config = dict(
    hidden_size=384,
    qk_norm=False,
    init_std_o=0.0255,
    beta2=0.99,
    weight_decay=0.0,
    batch_tokens=[32768, 65536],
    max_seq_len=2048,
)
Each number is 500 + 50 x the weight over its row's rms, rounded and kept within 0 to 999. Layers, rows and columns count from 0. Numbers have three digits each. The size before them is the row's rms in percent of the matrix's.

# gate: layer 7 MLP gate, 768x384, rms 0.115, rows 168-202, columns 0-127
# up: layer 7 MLP up, 768x384, rms 0.12, rows 168-202, columns 0-127
# down: layer 7 MLP down (transposed), 768x384, rms 0.115, rows 168-202, columns 0-127
gate168 100:565478580442557587568616454518546543458413497435526460502456564578463370550485530441560518512488513462499499544459469526486506490551543549518518470452418513538505481382484523488498434490425561514471482506491533568511518479528473474539450525435488524493461453470533503505519392540492496488528533500534473532592463530444485487509496512515440433565465483611489540497488524505548451374469
up168 098:481464527471439542408569531369519502480489454510436470414462522432473437551539448629442389472484493456470584539486454525586509601486392510516543518496560492469471486449414454504519517551511493483436430367554569502553532420433542503500509461499440482490429515428584439461520487428458486611535470487514489444481468492529511591467464488560557517446446542615441443483503518498514527472463
down168 099:556412539516445412516496448532470563465458458556524504589523597424483504493583458544564543564474516553526556484528451491456525530518463502424481469441514483354454463476486518530578389561540451451566548567445539443471502551503521495493530486549435524417515569632518512440542559462528524538504518496441485476455560543530521439433461535467467419520515433602492476339509564499448490480451
gate169 101:588540550513515492493608547533456561477544576536484523503555423546522435440550568430454420505512517536492406477501556482430533484509435453545430394516496560575531557473510585430521572476427421443451554603535576446462518545518490490619521493482513486535518526520522458474483403528493443499476401455562536513506577558567487412517570521509518551529470488419588508509386490418538483563497
up169 103:489542488475462446469477467452596474470479537536518437585495381574504489608522475587507512489455424515586492432483511502501454497469574538526505549519507426440462463507465582530528509580503499406506440473609419381487549466483465585497449562530519448552457480481455532499538502569415438448468535581548538501484496496455478458501493512592466481434493416559423441453559482546566524514485
down169 099:465584466481479520488504470397442430425523567483517478535484518539483501515442489601561538410555486453583519562556501603489480501507540506591491461449497462412503482459444523537498438496517500434510540502512497400414581483487567517540528463435487517511517580554438484525429393451404510591478458436466563512545578493442591571536452439502566526445445482490553520474504529410539515526451
gate170 107:579526502567519442547594526504493472446542564448548497473491519507492475439453535449475440505500542549502482472443471543516493565505553556440561437538525537552507428445375494500535579502548503392551448514492572449560421382526502478454495490541491518480547550624509486530591527530458559473528462516465467536459463551432546432558461405515476437381438600553510541507493508506536465517448
up170 109:520505505507501549563377609539472435484610462419498549570396537487529505497503524492378524468549587489469562523457452482537484429559486472533555445500497502483498564493499525529548476487504594467546500480446562497485494519577522459477446495468442489430525535535512465530505483607444548500541484430596528565507508446480527532421522501471487458559552501464417534558442615553476509610495
down170 105:603542443523549457683438537514573528537488409518493512484546491548424509478528556466460584522408538507468475541531504539473407517502452512505490499605419477519486480497502497639570423527528487427481452471492495438371446527471429502537512495444443481569451531522448505498529491482471405515474430571540479482515535436497491483478561504512546577445575528490574517458513416487516456460586
gate171 098:404569510474644485499542468549437530545604525440423530448449579524449493462474518472460562424421439553465517495523439420470478529506447476504514522564491471490518446510456488498441433484568482432564463404498554532497454603519497487469506517442379440549550508467514522445542459446519629510486478514431530508471435499489421481469462509521580539582500425472485510516550485497501577451520
up171 097:528482594484557513432569455432434535511399535570424513488533458607549475544487445536481508548450578496546507457572491516526632535481465396453550447470469520431458550554496511523654482492484428484502520581480526497425589495494539570442448488396525561493569544572427518433519417546488488467515644485409508405423543489501449462510486588451601564436464434427578477526447490480576521485460
down171 099:523517586438433542510540530454496466502577488478501427526439485462451552528480473513572551514407530441512522565526625432501502484471494515478520315485550433521497585561471507501525440543529530459533460566496429455440519558551499520527521524511533544525549432476505542505533553472397472522486492556502488430394478428485532601499485512563512577548537483457457411500422475464509346578490
gate172 098:538506502499526538518590535514495498513558460481569446455463582431521463455498516545487570447534386508474508542434472439475473554538478442480590566414458521459425584496569530491552586554486435546422461411568498507495449586439409468478500513513512503554537460471482499473489497481525534421449496522443598507602424482511554462440558469520593579497529474538504533578445429501419455425469
up172 098:417449411495481501456532408465652492502576551474375510556571404490510542499453588401556461522539532555444580503430494544551543453600466465582550485530497503565517464570486516547554551458462540501505461462544467466420447451499579534543503544504486492482472567564466536461459583505503567562526515560580452490529551480564636520598489553443455430524533569441532478460563536510537548491501
down172 100:549463583430520536517437570401521447477557487463423520513593510471479526531492497521559482510570560499482508472406500517513539473507399449504468541523509464546573459528350505561563419523446485443451480481506566473371483478497562458449542435490492469511506513456560515622416416491473522515445510474535538529467594522465516484588469487484486452530510457535514465419485425577561575514540
gate173 105:470481501490614506451507556435546505435494499470592479580537491454521428600462489451515408504438469510537414479637419492481512486588519473424572485458486462471490549508570519487517470438501485416486481553540492500514407457528471465386507484533535548595539567489439462413594493444524561485426574487532545441496432498476528577453494402465464468500528535562538513412457551518505478409625
up173 098:458506509558478459546539447446515360557464514517536563531519484443457515542563582523508522581470484423516521426547458537485483522618498587490477499450497608531439546540464459542437595557503559474520484591432396531499444480452524449553564523522444471561428463588605516526505540447530621477500446521526492565433509541555466459438443540456542495584509527472478439497566452473556428490409
down173 103:474547398465493542455467558625455570506448533481575499554501505485476475504527561387498541448520508459496477451500470609530499490524454468539536507564617493496481513535490530461483464510428490491477518493474510407505519496526549504480561456447512492508503417518417548490507450476474542479582509518507493585493516551524532561438547405514444595596582470483536481574528527529471560496501
gate174 095:521470566454506501576503624473593481462510502489428441481566490516550503474411467615542434394488472469389536538525469576457502485437510508555564470536490588495428444486410487607363488529383394456402589502469485503548527500455474446434417433574492527516464431463459587446477460445563525598606543428592414489498565579525528435491470494442586466566442485526563472494506525475475510480456
up174 095:468586432561603483526490504565548455501514422516518535433529465539559382623521490553366413537505465507536542573376542423571535508534489497461461383504492542526552402549472492463515529500497536420459495424434453475464549518412559509443463471608461576485523584547446549489519559538443524507637439505501504519518392478496509408535456457584518488498480414565546381546587522550514531535478
down174 097:469484505519463478561507470580505518530546468480545569552351434541476576509454470552450472432495445477450501535445478572626510546548487488497456506492434426490540488551434400557512492590511541478497519441489482490511447510492517470527496467541460484612516513588498441487552514387527497483499561522557579466405597415490484498570459500566508399483574499492663515572608444474491477516555
gate175 092:545418557503442501502433449508621563452584537514537494537596522516511494496534458506508635544427469408448508586559557504511594534465383569462462480536570463457479485574423481559515492459493496463429524480493550456491515542553488526602593455454524409413540484464491468518486424533480477613460474505463491521506515480516509629490468485501507513548590522514504531417516518477503485479574
up175 095:566561398508471452445502556500480433505581381380436554447453495579434507489503432507521478494427343525464442516541488567533512434648526502458519594416528493553525563454534434560517497528431519487506511477528492472555550499475550500535451439502484564579512500539454510569485538453597631490448484518594398537531521554585477508518442502463484557547459531500469488543457479488594478490479
down175 096:506510579517540521545568523478528502539527510502509531455523541540439435608504505493629550565418429474460443435463462491511525495477455544535408404509523504486517428540511534452523484541536522423396532497476451516500511535454521583434506505446430446503467466551569500485508454488519562500517443476559478624464555492522495622486520525471503517524521549509453444472527548455609532529525
gate176 106:510541475473422464493443515488452556544496531518531503491478493424525567485490489441579473485418481538438498524507476442387556495436441493547457433538475480429587534530479572455424515529551429515512466552489438486546451480550489515569608539506543483515515617464588494536524440552510499518559503505485478558430484470466558570402495561497484571575468478498523358526568497534415522598435
up176 100:583552452576521530488493485486608476435423445572462541434477486536447539538458477555487504578510503464490477469439545508513514606498453540442394502455458473518526454518455427568523509525542548535494442509523519507513474471463468451534443380521556505592454481492477515590403513517542512470533594537379475473536460546509565584415398483573593450432516439541502524488476573371531482490460
down176 103:479551459457455414545453540567541408424481411488447555465479426484458512535495436411529418479461479542598486426470532552508535488486455489505492507588521373584544482450500433526484519481448548509505518471473531478544558538593536574419485432521565510569529479401419493504458498476622503567485485535522427506557507469458573536489451451500647570622486496438535487527577475456491463400470
gate177 106:495506576478559449464456510387474536498526448498585535500530447537510580508491468522573577461606592493516559488556450491616506441460487403505471407567481457544545511517429482399521445527529575525466510549480474507579487491488470492417456549430485577545514492480547509475627518460562474508498520441530508578439509544476453516476614518512459449429554553477601566507495554512484484519538
up177 103:523414516537523470482469491493376471581431520513491471450461532519539471508444479464573492547523539511494464514501498461390466448504474511599452498511421491518506425505475556467557456486389466438494503454518509403505470529441425418497504430486444542588435476596474502499474575489571547503517410447501511440482449475525410482549557421480543485484518442446428357520491560493460480496587
down177 105:493482468522453473453466560486490443517424491502598549434455590494438547430472497521521520507482514543511537473514508520490591427501509578450463444476519489443590439412503496480521436508408458538458505539533486494490540559508512507479486472480477382526456531420544412510467496447585541509485515498584518550487488499412564468413548529545579415454359505515421477387441493503534565466451
gate178 095:442496441538411500475397439517465597584548478539447445407503508538486513480532451448533474481506414544524504520462447570454550503536450537576538537486450486497526494442482514586432570458479319543505486469472547408510527544540502526409558517471471486494542447536459423588551465451517587574448570461607477408620549436624536385557552510534587479518510477490556450514428619455515490366473
up178 098:512487545443610480409495492563496447417362503407485477459482519512476400442569474434573492479476560560433517501439500520492404504523487548432578416487518566566469474548457544456576478545556543414494514485429550514491508388530472523453483460522512459500429524522486477478491566470481495470469483460439488576579463488529525529470441500526488498494483477489477424416556407479537474483547
down178 099:432507420465565500392467482454501491480454447560542466476417453559553481503525429471424463538513411483548457558532373438489473553533615413473433586511578509419520539478509503559485396478429514473554479521529512563509572620553465556468519481554541491502587448451575472572510408525546456523376455490508562575555584516456427512497520478402577483514447493544434392495465514547501455485486
gate179 094:489472473484533560462472585457481481585519545554575469498495495573541437530372502532469526524456413507492456466587536553467545451585531461513507578546510466500554503483570576603520550541539551545571441517475481463488377556560573496508502450550527429521503483441502565508467468449599604617454540432401455556453516443561512455499451520446557511583474465489433547514447419572449427563521
up179 093:542560439413539497544541558517525559477502543520412534500529421543521526527529482439472447590523498526475434516442459518372537518468513525505578553386468508485476386577593535566477522456500481495422580510540447497564484584538511411569546496589509522479495506447462494371485529520537512463413446531545478489443545552462489481581504489535468540593344617539489531493476418500470466520447
down179 098:531515552406496494495460537570470545492429558376464575572454407578439545466532577430510447517461543459385473567578497553540442525485483513569425533577575410388525615451555583542467522437526494493551460485595560450496505530475459458519593499476488540483454445503515486456559514483590477533535440547530495543544509470501386466510470534508495446495521497469471528549523470413477401420464
gate180 092:529523556493490543577510514505544465452469572524553529534480392470536545491529504465523539504486560416546477529511431545494491526517398369499508435470583541502561496463512450602427574436517553570513516465631495504557514418520560472538454542503488473522481556422545404620491512486454463491496455585522396505505500601527408459516551509514502456535548450484545542499519431514565536535446
up180 094:576534501454460457485455479583416477503502479585454456437496448573452518581557494468539517416416550501493483479523546470439497532455403548532479474522601529536497487409478517504494492464517575462551516522527449554526540499492583453411361552473442527542483600512559501536470552520566462469391413471488525520530499563545474475544547502566524519568487499518540520425488529394489500517539
down180 094:476665459502472456484542402478606502462527461553494558541504454501537505559529487517512469427512555513541434394541445506462557479480442524581455590509536494470463490621539426458478537533536617497514489552488545552511542561412557448550482533555475402465491409494484550426451547550454462519505534540504520540469496528445470494542467477594489556402513510498540492572548470478575520437484
gate181 095:477600473556524543526553526513505469468602521470487521457508602509444517478460467529508492495562412593545455428455449496486449547486482455563547433563470524587579450461463511500498421467479548545492477504562543534434528525469587519478527460439496513501470459508472547490525427517552511515497488511489511507468490543535587516536454440540506499555419568509501522561445559572564536507634
up181 098:502472437451521430568507537462451500502538509484495518467523553541502407483520564485458438459490516488485458469511476547486469525430468490505424552487435398502557524397481580489501498532509452576411406474567474528495437443412501558534552533523512520491424477633499442454501570452512502418507496594490460454504432527558492434569467477450462449424522544508572479474562465456463451563504
down181 099:472554481466561466541422469523550537540635481451477531397505417458527541664405545528444330532569444580574560523549383493421465504436520489490431406494394534486427490511480485429554478521494557452547476488569518447578522512536544441490519528560452509550486583509525511442554471390469510487518527565549488477505570492527468412483528448539543466566525495544562550497496535523536516508441
gate182 097:598491506498515597614486502496442564597432527452521458543460439558525532440568474522478546383420418516536489451546386389506545499573475462434499527491455585550486394483489476605536473487452581436459525643533480487526487536574414480427481525539527527413534542464493473466543548584433480525477497639585591471525508521548481476548537463468515517562495525574567490583431558557519476541442
up182 101:568521479531502521515570552532532525515504546401442511530541523449601501497519469510518605474547508529508510564558452528512527529479528481480536579393531537469481499454565585491430490432466606514495476454488449475417566519493545391530443441469338454546601547512416600581489519500471617530580503539566590490448595464432528489530537453498479589457473455509475586566470481507455480477540
down182 097:509506480488483489588481437578520533517624587443487548555432477490495457499434529483482383496492593482472565522525535488497472509499441394565470556597481535554357495493591620541441480495518568542572503484612534531524448487466527462579483533528510549489511547550509443505480517486587525527476475538461431535641472431508474554496473510468560527441533598539531440566516506463491490434434
gate183 094:485531453507438493532446556531545510513481506523423545471490473442463481520447460548581431488458506469532450458566503415488511508476503491367448574442486532527510506383477424440487478543491470559386511554551465557478511474514424555401468477474549454506562497489444491485472419529592497487542519455600499490494450557450561486561542432501500511486493544536399521461509426459453533464482
up183 095:455536543523508464484492466483542571544465580542539538495471483516481474638551462508560562423421542463458540518594534516527423439487598524611374378510463500444481519510485550517461529494587509405407465587574464523482471487515525486460498490492493550536514459491622542484475499528483432485448450434424509582553471493499426444532545443382469504494543488461489494497447506543491535464451
down183 097:601573452526528479578486538457413490434450561535450515519479474618527447476537473514387485436594447486476513522488495542520533494522463557521573499471497509552479435525501501526416475433438467382466481480465498320562424554507541423492531548506458459523575463520509485479564504405473576522509538434497490599545494560503507541478535476511467434396506503576554428516499509524493462537474
gate184 103:400494442549549467563430573473481524560494463462522493463541459477495542458415511608477592559560465486411552390540612514514476515395554442410502583536428388535463535507467541385417449509553476537580412567467495484503498547536546499489572491560443529530464474520519453414519432522488613540549489540450550501527482507530511521535439484501495521532475525558377415504531488497428421562472
up184 098:548542509503546487629576523552510497526540385418478426490435518514521560503554536500508543617586456590465449540489386554461597512509442518486525600545544501516475504424513471504493514564546456490412454415481477482561522531355522459440589490430549482516501493447526442461453550438544483460407468553506473608427449431517446526590496405404497538511498487522536495509408544629505538562522
down184 103:590482472527458519552430574466555464533463520464389429529481518588496485484423475524501516565456530569537488499493542591351603513470447518487407491501496468489499545461545528488444484557476471469506588517381560435481453571542569510441501542493511528460447621445449529406471511541484468423536486408500453548463477568506482477517386555505487624389546534496520447510537561578402532446505
gate185 108:531507453470447467471459569563486405564428508457387478492601380493498595551544540463504446476488520454578492652405514440462467516523488556505449589531481504468575474507501540405491458608552618419510540408517531548514494592477471542422476490490464550530516512460519495488498372538468465476480473531501487531533521551442543490465571441557465545485529533562513479506486548520455565492528
up185 107:521529471437491513544483521503473461484533483530556500509515496636446399465430623520475501448511411496447465527447415516524519519504583401589445483337452532495609490508517496477513592525568588555529539459539521481510586404555594417399435504528486435481493450505456551544480464564558522515540486640556455440634492591494418497542559486495472460546493531448554428366522461440503548447501
down185 104:529482500541464533460436565501551457487456429492464470409556408537478464490441516529461527503428500578450464497515487559573417470532404508420484605456484463493459489478506519483538466485546583597524473394547597476527627548447455636475474523491460450538412539544511430511463493580524534510508522495597559521536458472433538594461525486451524493529552447551502530524512561550479478537466
gate186 096:447522482520412472540495524446523497449584547542490354516504496392474613472517459512507476604451487490489559469437492506441553515582408454417462664401492511457498485543515534552509458565524527522444506494498407497524515529464531524524540414502509418530541520506524522564557484507434457382552515551470574501403418595393480485587537533457537492493498510576541507448556545486518451332462
up186 101:534481492513565478576603517556529571507505426503486469613546453449533458506545520441495499451508511502550523425469511533523584526499507500447449540426509551400403468449472496537463496477515481551562498447569541516487537507541473517484355386456425505403426442608529539508471548595495478459474537452373491550475609549531531496632530602511520598540528519506530475561510519427566422560486
down186 099:465441554560578475441596509619557497521505471464410595484581550578495496530510546473572467495569604457488592475552556470552475517480408444549560545623487492488584622504451541443410557466434470510478542546491458542554516456562540442467522563483515512451528478472421520534467453425415492510529522513510488527506617491551495472441525547449429517498547519450548463464535534443535525553491
gate187 098:441508586635498511451431429511533457514563381485530500532494552438524526523413539429558450445406417481504532556478493477471517477478467471468522480495532500516539499442431473498492497536565480521551454563400470520475527451484567531504582465455495455507473479504537482474487506564484504492539523438437537516490561557520501580504449527442579498518555492463442528537462532431497437437402
up187 101:476524528490511507509443539571582498544511480459489496519486548514477519411451524524556541425560524482565430484547500528525480588510516500506577383566593479507447497570507425432559491468447529500522476525483480549506547490542516531515493486579529483430563540519559482477496487502473465581435421416528562458501549552439587533557555442430578569507512500542429451528514594528602582531470
down187 101:437453412506508628470559552518487532443438546519440540508495557501531485510543525482460457512459484508474522576505549385501553453466503518473529419584454458527553530499438509516554491555565495429507500439532513498560407520554519510383504535505501500495547496434467482558477516424485543571619463494556460558551492548537399515508447521457528542552487507526546567582525611529525510517674
gate188 097:510528468445490452521526513386524440433490530592508473531525497458569555484506503514423548442418470529411479465576424466531460616549456456506438490450462404468458517599496430507457524467514591546533465497532433516557453438481537489442469551552460476555383494515483490513515446455502434530441489495546460494459493492481427439508474380640464416555489507390571463447476461571514490474454
up188 097:429471441444429520478477478471569526538535529427558493500554476588459521563535472370483620469484530463624538519550526582521527424517483517532481625594431494595462497454536528456531422436513455541432576506470562460463452538495480446485450483420511477542614563499593479625490546534481498530452480547430487503502578497430610543486520510406489544448526465476383533508424545563504535604540
down188 096:496563481455503500414433494506543470567474493394431503533575585519540461543483498539555446461489517450529365432488551459426635473433524550554546476463461604544493461568496590546440530526595567560547527447422528521499543545508458454450549483477536541611532494437547513464600547451552480467615422531462468524502574515532445492541536513468481520513504451494412500496497512432549539487515
gate189 106:501478433538508494459516477534480533535417444511531514469527465441420532470477496501456488529528436442513518584487467449552592523537521439466444491531445505456440566494538560495637540553539502577463462420491490473531515539462558503408543478439544513503565532402497457534529564458545609525503455516435527552505518497447511534503567477620454598553449493531411560438583516507497619518573
up189 104:508541442431544541349517473428546560455504379495492467457503518543536509418531381553454476537492531452487474609440534481485474478462484498510488489533453477528547599476396545523513533529553457486540563543497527541530658572444643448593520377531504517460449450523540518389519560492571515429534400542478421488480500478463442528387390444601461534485602432539418414487516531512513504449518
down189 099:487500548455466539501474526453521542621483485522499472424492484460533388492502428582486484521446541449574521493518525569469543454562492547447459502435476472517493556505493496560542538548465509507419512479544508478548574495528443554549498423405493479584493461490577466464485507471606413433619444372500513507462607522485523498516503515513545562564489560524553464486570571489457514521501
gate190 094:469453540518542502523523458559487485469463547451490537391480523559525401547587519448465512483518525443593450594588563465514496612456552484383570508536452500471536570522445489484480444445565563536481596435556479469465485512532448508424555498560525529418480375480500525541500492501495475474502501507570495462478390430548550445521506429500558465492528490505504526443493531392416457490447
up190 097:514529412442529490471552512470483549531505504457519464484596484544513513415497498525582416410452451509513440553610398407559489572461478483456487478576462503465488418451525477537538498403517467438426466501481481496521519473464446429515502508498505585480444525441485509458492563487528410446501584516531521469431497443457495527486542476486439534507442551460497473485465432521442519426549
down190 100:558456359501457542566487443505485565515493512458483484448622606532431447533517518468579545549531514456568496439425452422543489560486630503473480504480561581355479518442447503494530444514480482398519587433537485507490498493503415539445469536482550445531511605536538443498511524494465442508530475558409467516509554480478523460507472545572511471526502529545468620497480533492506413492537
gate191 097:452537520482437490504515499585544457457450636464436525519508514469499480472552559579509451468471464521481446553434572446487482465523406490472499557488543482466418541517518536473642553592450580482453468439476486447458452422470483479546530464515517467463526419467414487525551426496514528574470420537511501524454400515550511559509490492534444563383439530511578560469481560505544480454481
up191 096:543511527519506583440552450506573528433507522483446417443530564522520470625452607450493509489459457420515499538418535523473509438453421593482516506460501438547484496522426540525526602472529611417556511514563510582500521517454524444472547472562539549525569477569462615553540547454528425582480468381538525511508483478425480367497438588527548501550501551486460489512527441496535492440389
down191 098:476482516460502430531554539519509520499478533617510436519486489604567453476530471526443411500488462453503469487493485531426451500491554527473397497524527441508540531445510523516519523543493476556509516489472515613441530556505541527530487477423523463535487425462524513582558475470451462464476559562596524435487500467543442488487565498454564549554481478541406482572514481507391559536462
gate192 106:657435568484471503548527441526577541441487549559544471482518564507545449396460462491441500490482494506563412500514584479512484529473478545530475488524453556533578410469495525541487413536500549499536498520532447415425467518522509481441514564475525457504547523419435460507479519541562522377508430507489596561416527473557501533479511487444504490516475451500433357549575542502584518526474
up192 100:463453523464488606597546559506513475541568446453579620510554480580478519499408458619409504459508400464468530512585507523411537468444451485446568330542448520525591555462451488539488520507455435472453514403538522523520458488485480585478503434434552513578481604404536509571513457488514467535487519531520489472478470477487490545405378492588483504485492522602482467514509433472450445558507
down192 099:544508524493547435397490522484505490534587510458485498533480523550539541455492489490543452472476511471487552494480561535493519467563451451433506511525484458544578523521633409514507527474416422497439631498450482558413463485521548467555454526481573549498535562436518442453490521439511432616476485469475478564472492530460526432394519425453551460590445534521516542513483477460613516470494
gate193 102:485541375526491523623571462459491446455477463546570509536419528466408500514527409468463576456498396506558466478515438538516454460586466442521473460466516392550542345577501509559476503554428418508529438468510446531510513535429562515508451444442467589547507451481585446495557503575446487496539544424433558592567456457490429624549548534510445529479585513611501533433495501658502480536495
up193 105:484481467496529535479473508497452569462557481527489510578480537505465422486524541530460493610487532613592508496481497498443554486571557543527428504438513395452533478449493496411560539409578561410450499499546471450445584583539424462547408488534599511467529483557498582511495429414461489479650555497482503566476454537544612531549427560520581430508558460500469367481464574548496446493486
down193 104:534597466415468477528449499502477554426485368510544599474471520456513436465528456461435500540481470473493447460477569531564394503584548475593576547373477516475502506524496508440475383420527522489521446509436426492553574523464568481469542474522475295508601450544523429483548571384547434454485479535494479514560506488543450532508432461464551507481550532391552421488468537522449486524534
gate194 099:552503535610567468410551523503477489505393451556558443532423462485528536469484502491471491585484470505470522548482395428461418513503456479510386496477469397472499449409544547497588437559486484553390422478542524406485453544445358493420471485502500485528532519472495486472532485479492490466476482486528507523452474487555462472501433551504490380459594479558517453588518502433504509523362
up194 101:551496465419537543363529470470472463492516568496404552623487461419516543544452467495464523459497549499523386539483408450524624483492503597434402462557515523425487445590525467400529470629420488593534461610516501515527504436541575499436487549435489443445595547550472592526421550538561529504465513492532390486508473447588462544551532486497572632519573429515600485503602482429494477535447
down194 100:498440527458547495546619526476551458504435507465525406532522526510528580519484512505415408440457443553467568551556502486485610542460487453441472655542533573506517417600447503520553596513481501572538470520556521468537499525443458459540452436438530474529591506497444494481557511479461411596505473522522523505494498486520481577473562474508515484571549484519582445553498423517466533463439
gate195 102:439560451483532382541506478482532482543515553520475495461563479512491450478582560490459583469589475444609400505363524491443461453502461432545505489464592411523365526429381549552574520509580515491475500518472501445439476429555553470515409417507481554564444434574450520498508546504469491406590529490527524530435457628464481544551490543492540530400486531425466528478484509606559523532565
up195 103:428468529542459579422587605535515448544465440513525634546492447474462538524439552524575497545520474390513495416479522564557518479481535495495464453543570520483508476398565508477493511576480562534509472464544542385461596466465530545486638462589491533460436405539551431414443519442586429475539533382472537528547574547469421488516581493581462467456530393470494490561445506540551505495521
down195 103:492389491552511477426453472514408469480599462392557579555625532507472424557471346500569472515553481497498495614496524435535417535542591468615546569428444476435479419430551598531536498473472553516493493452546486524375552486402487468502527539473448432560559535472472471507527562470505460572570424479467442496605450558457512544430590474564533424475532480457519460532542506520623559555473
gate196 099:479438513495471504453409488550481506477473486514422456516533536585524514476405524490508497618476464501441382490463456438434470457537464492487622556460534485567409537469491437525582483513501506484621504434564641480575392522453477512605479531533485523493503504637450500508483448577458630490518513455498610574468552587533522424485491459400531424487547549407525505592506463522544447470501
up196 100:392472452457461459565536518546491563454494569516663467539473532518493441453510539508449502529507445456544548481555474450575499409500466409498405449647517526504435503547517514529491412478383500547471454539480502492539445456541621398468465465490559561482486424522522581444443469416567380631534411569514503542476500539559464509571510509484515485532480528552546543542444535470533545488514
down196 100:564486441431444437486405498459525463502530556520638535557491577528511445465540472492390544371588541488480499449485460500520461466614504459577434504544545490460542492471611499507511430494408359523482463501478586436463490475595543537518486445552447442488519446521491441399492548594489487541466499453449556584447536449526560473456549499506533533487473523491454595523416580540404547490558
gate197 097:457445503545480633467517462416560446468541450481455486516438417496524561573536502519434509462553489523496551547468505615426552469489575435507516482466473454459599473449522515501469515441459494368476567519457442525562540403521526469509436551449546475505569524574462470579530525449500486524518508491493473447486572508512463433498534601531540549474582509520496526449521535634453522489496
up197 094:542406595418387524515505489450578564468510414544534530523451505405412457500563501543525481532545513440479532460501474483521398479516440519481546536522552510501408489497456529488509525466415492491427453535499472489472570448529589462479446468470516538538458448376485480561495510434467510580488445525528535546443541495520538410459555525474452497552594532474491391589571438439439469535502
down197 096:474493554523572517553611468569555525464501494591477503407419568482480519512564496520395503444526442461500522459492482509559544474518532609469455530453440494518538480488460505535442525478475468508431442563496444522500534511548462502473443486416508488553398474424503402509464511568518501475656580460439445541529451460483476498441477463530440486577395451552523525545503442598507486453520
gate198 098:477501481501524458603490487519499544528469460545588463438498522551465404459535506444509499396488619444519498569545485464442533510550497509511572508446474504560486591477522519546591477537456475537405468430503500484575533515589489482523493401615476529500455564561506475532469538415469491490560567480587496434405553507611508474542579473425577476548433542504433447444442468514474461554580
up198 093:436470523510506459460611529555425480442543502564504406468457506534555474472456541451494482577467572499595452498568457534578472527606459511520484362446479527552495519449512566576461504532578473484461569523547507487534575508550557477548454455598561569518476533576487448532623499513547458509616529550525397512525517577521425567474487428498473573510453471509449512471489525514538551484560
down198 093:488504516452486532497516469523545488513514480521516493515478651467456562491492548439515517542434486531549531541440492520520504473498483520540579650500436542512450482550512469487599559534461483477498495577572519533546368551410538518489504509550517558455457503502480518475513532406460532549431523459502513429525590499563396477514570503399534388542524521592506472475476496534477486467523
gate199 100:524494465503501538640463524516553555508512643480573563492470442525536364519507515477499415543443475567499473476502535469390503521500427494528498510465407539433437431538576409456570582540509513511470462452564466558457566563538488461504462417471419490542483431558454417454488554466490390446495482528499574466512537407543471507485561453461522551574512490569470544444501517526486468466539
up199 099:440507501554438443543500480583501571473489500573544514528492498510555574524491502496438485495447513510537457424441588456564555509486525435483510440499464460447481583466399568475521399515388459445403513545437472599541547471503467449524543523488440461439528472401487525491471466549430530541476530517476459572530578524469515468525542557496462499498447502457546494479521435540552599465503
down199 101:487518571483549644452555540526525453527502455465450501543654542512435571573524527448466478493456480507508525582526487482499412372502469417398441564428504460571504593478566484471496417535549577516451554447485478446477470609422512411558510521477447504532493512447448491534499572460478525468550504563441496507533472618453514484514530546390507547484509505475554500476534455542478509570493
gate200 102:446502481579518448450494470499498437490440549444588410466427513413538591439512474516492528472490547552494362514469489515506433519561515608493553533446594515481524453559446516476487521499483477467481547499485464433456521596509444454495524430460482586542529413518384396500546427490394507543533480494479493567494418577493468584486492507459505461509605548528584474527414463581521513508552
up200 104:392539472510490409469430474521483467463454464487512522495462514460504536589521508489470623459478519414590519438542522468537411500585553499460494563477500540514567494451514439450472509514423580507522441491477523449411509490568517474492605499488487451526451456437483570441596444529454552546468582550454480534507390533512497496490506492533514533447508584470557483521477504500483412553526
down200 105:526501578511527445497503579440538518449476468517541489487407490420576508415508471492587451429519409520497478476495416445480492425506438548520509465416487541515540412532516548607511547494423531545491533507516442471466464493462483446523543460443306497462410387523500547495494547476497516559513521507452559478501482509449381562487541557533468492428416515513440504533504542479554480487444
gate201 113:529588499528490477524419517467532649488557474431484494570424511534549419545564601477559476485523504494414513623496541474519537581462428445499554395515473515477478522476487577504509378575511416458467513448487478470519409435524516514480488496499466516468529418541527495462483520399428519508453439497623576540462537584517522530426604526512491521491498550559504465551480527493476574468527
up201 113:470548555471515530472350440448530532430504447483488521515528496532557518514528558487615429475438509481463407602474515478613546485449574406467510386529472523534517520505555610512487461527498448424458475492606442423498536453470594438438558448555402526565527530486484470482533573417458426484478353530537593512475532483481490527495474513499448478606474582400448430511477568493484532496504
down201 114:438595546390508479428458515440493607363464472517464511572463483490553505504556554541503417539502500491453459545498451551580451511485433541451445422463466452475488573458545498460596400457516386554433428494519533533521396431483516497436533487465476457470498513502496558427522553293506476502424450550569584550513525489447498458523562538481386513432555583461411514517493538466406510512483
gate202 097:550483400489442358487470452420502489484458527459509532476476498518512541531458543500554561481556623523481423455535495438502472457532522557541546494493438455498609524512447454529603489502489506471459520414457492483570530441489592495582490531461567552530478495519538510460526466469562458550524572514486457563493385553548566566444466494429534477454507545391510548488504518429499494614475
up202 102:421611582466475473490530462437574482495504572466548578503596455633597388501481456538516539443482436497553408539513438501529519434439442472500530471537491431480479502475576507503543461488495496562534559452515401549509554484482569531467595493478537562501504602517583544470588470462465552447531516505515458499419529524517455521530585390519438558421395503458480396510552419455499640392534
down202 102:542523546519531510558485410457480619548563480546579544520502642478454491527585504518462580461510512421534424467510507550509511484502547455435505458475438529548459512561513494545419492441503517416505611520515415529483475549451505432475463516478508453538569471461553473470474532559464574455420519575393546444385527512487496502538494391559484522532532550436505561535563506463521544461463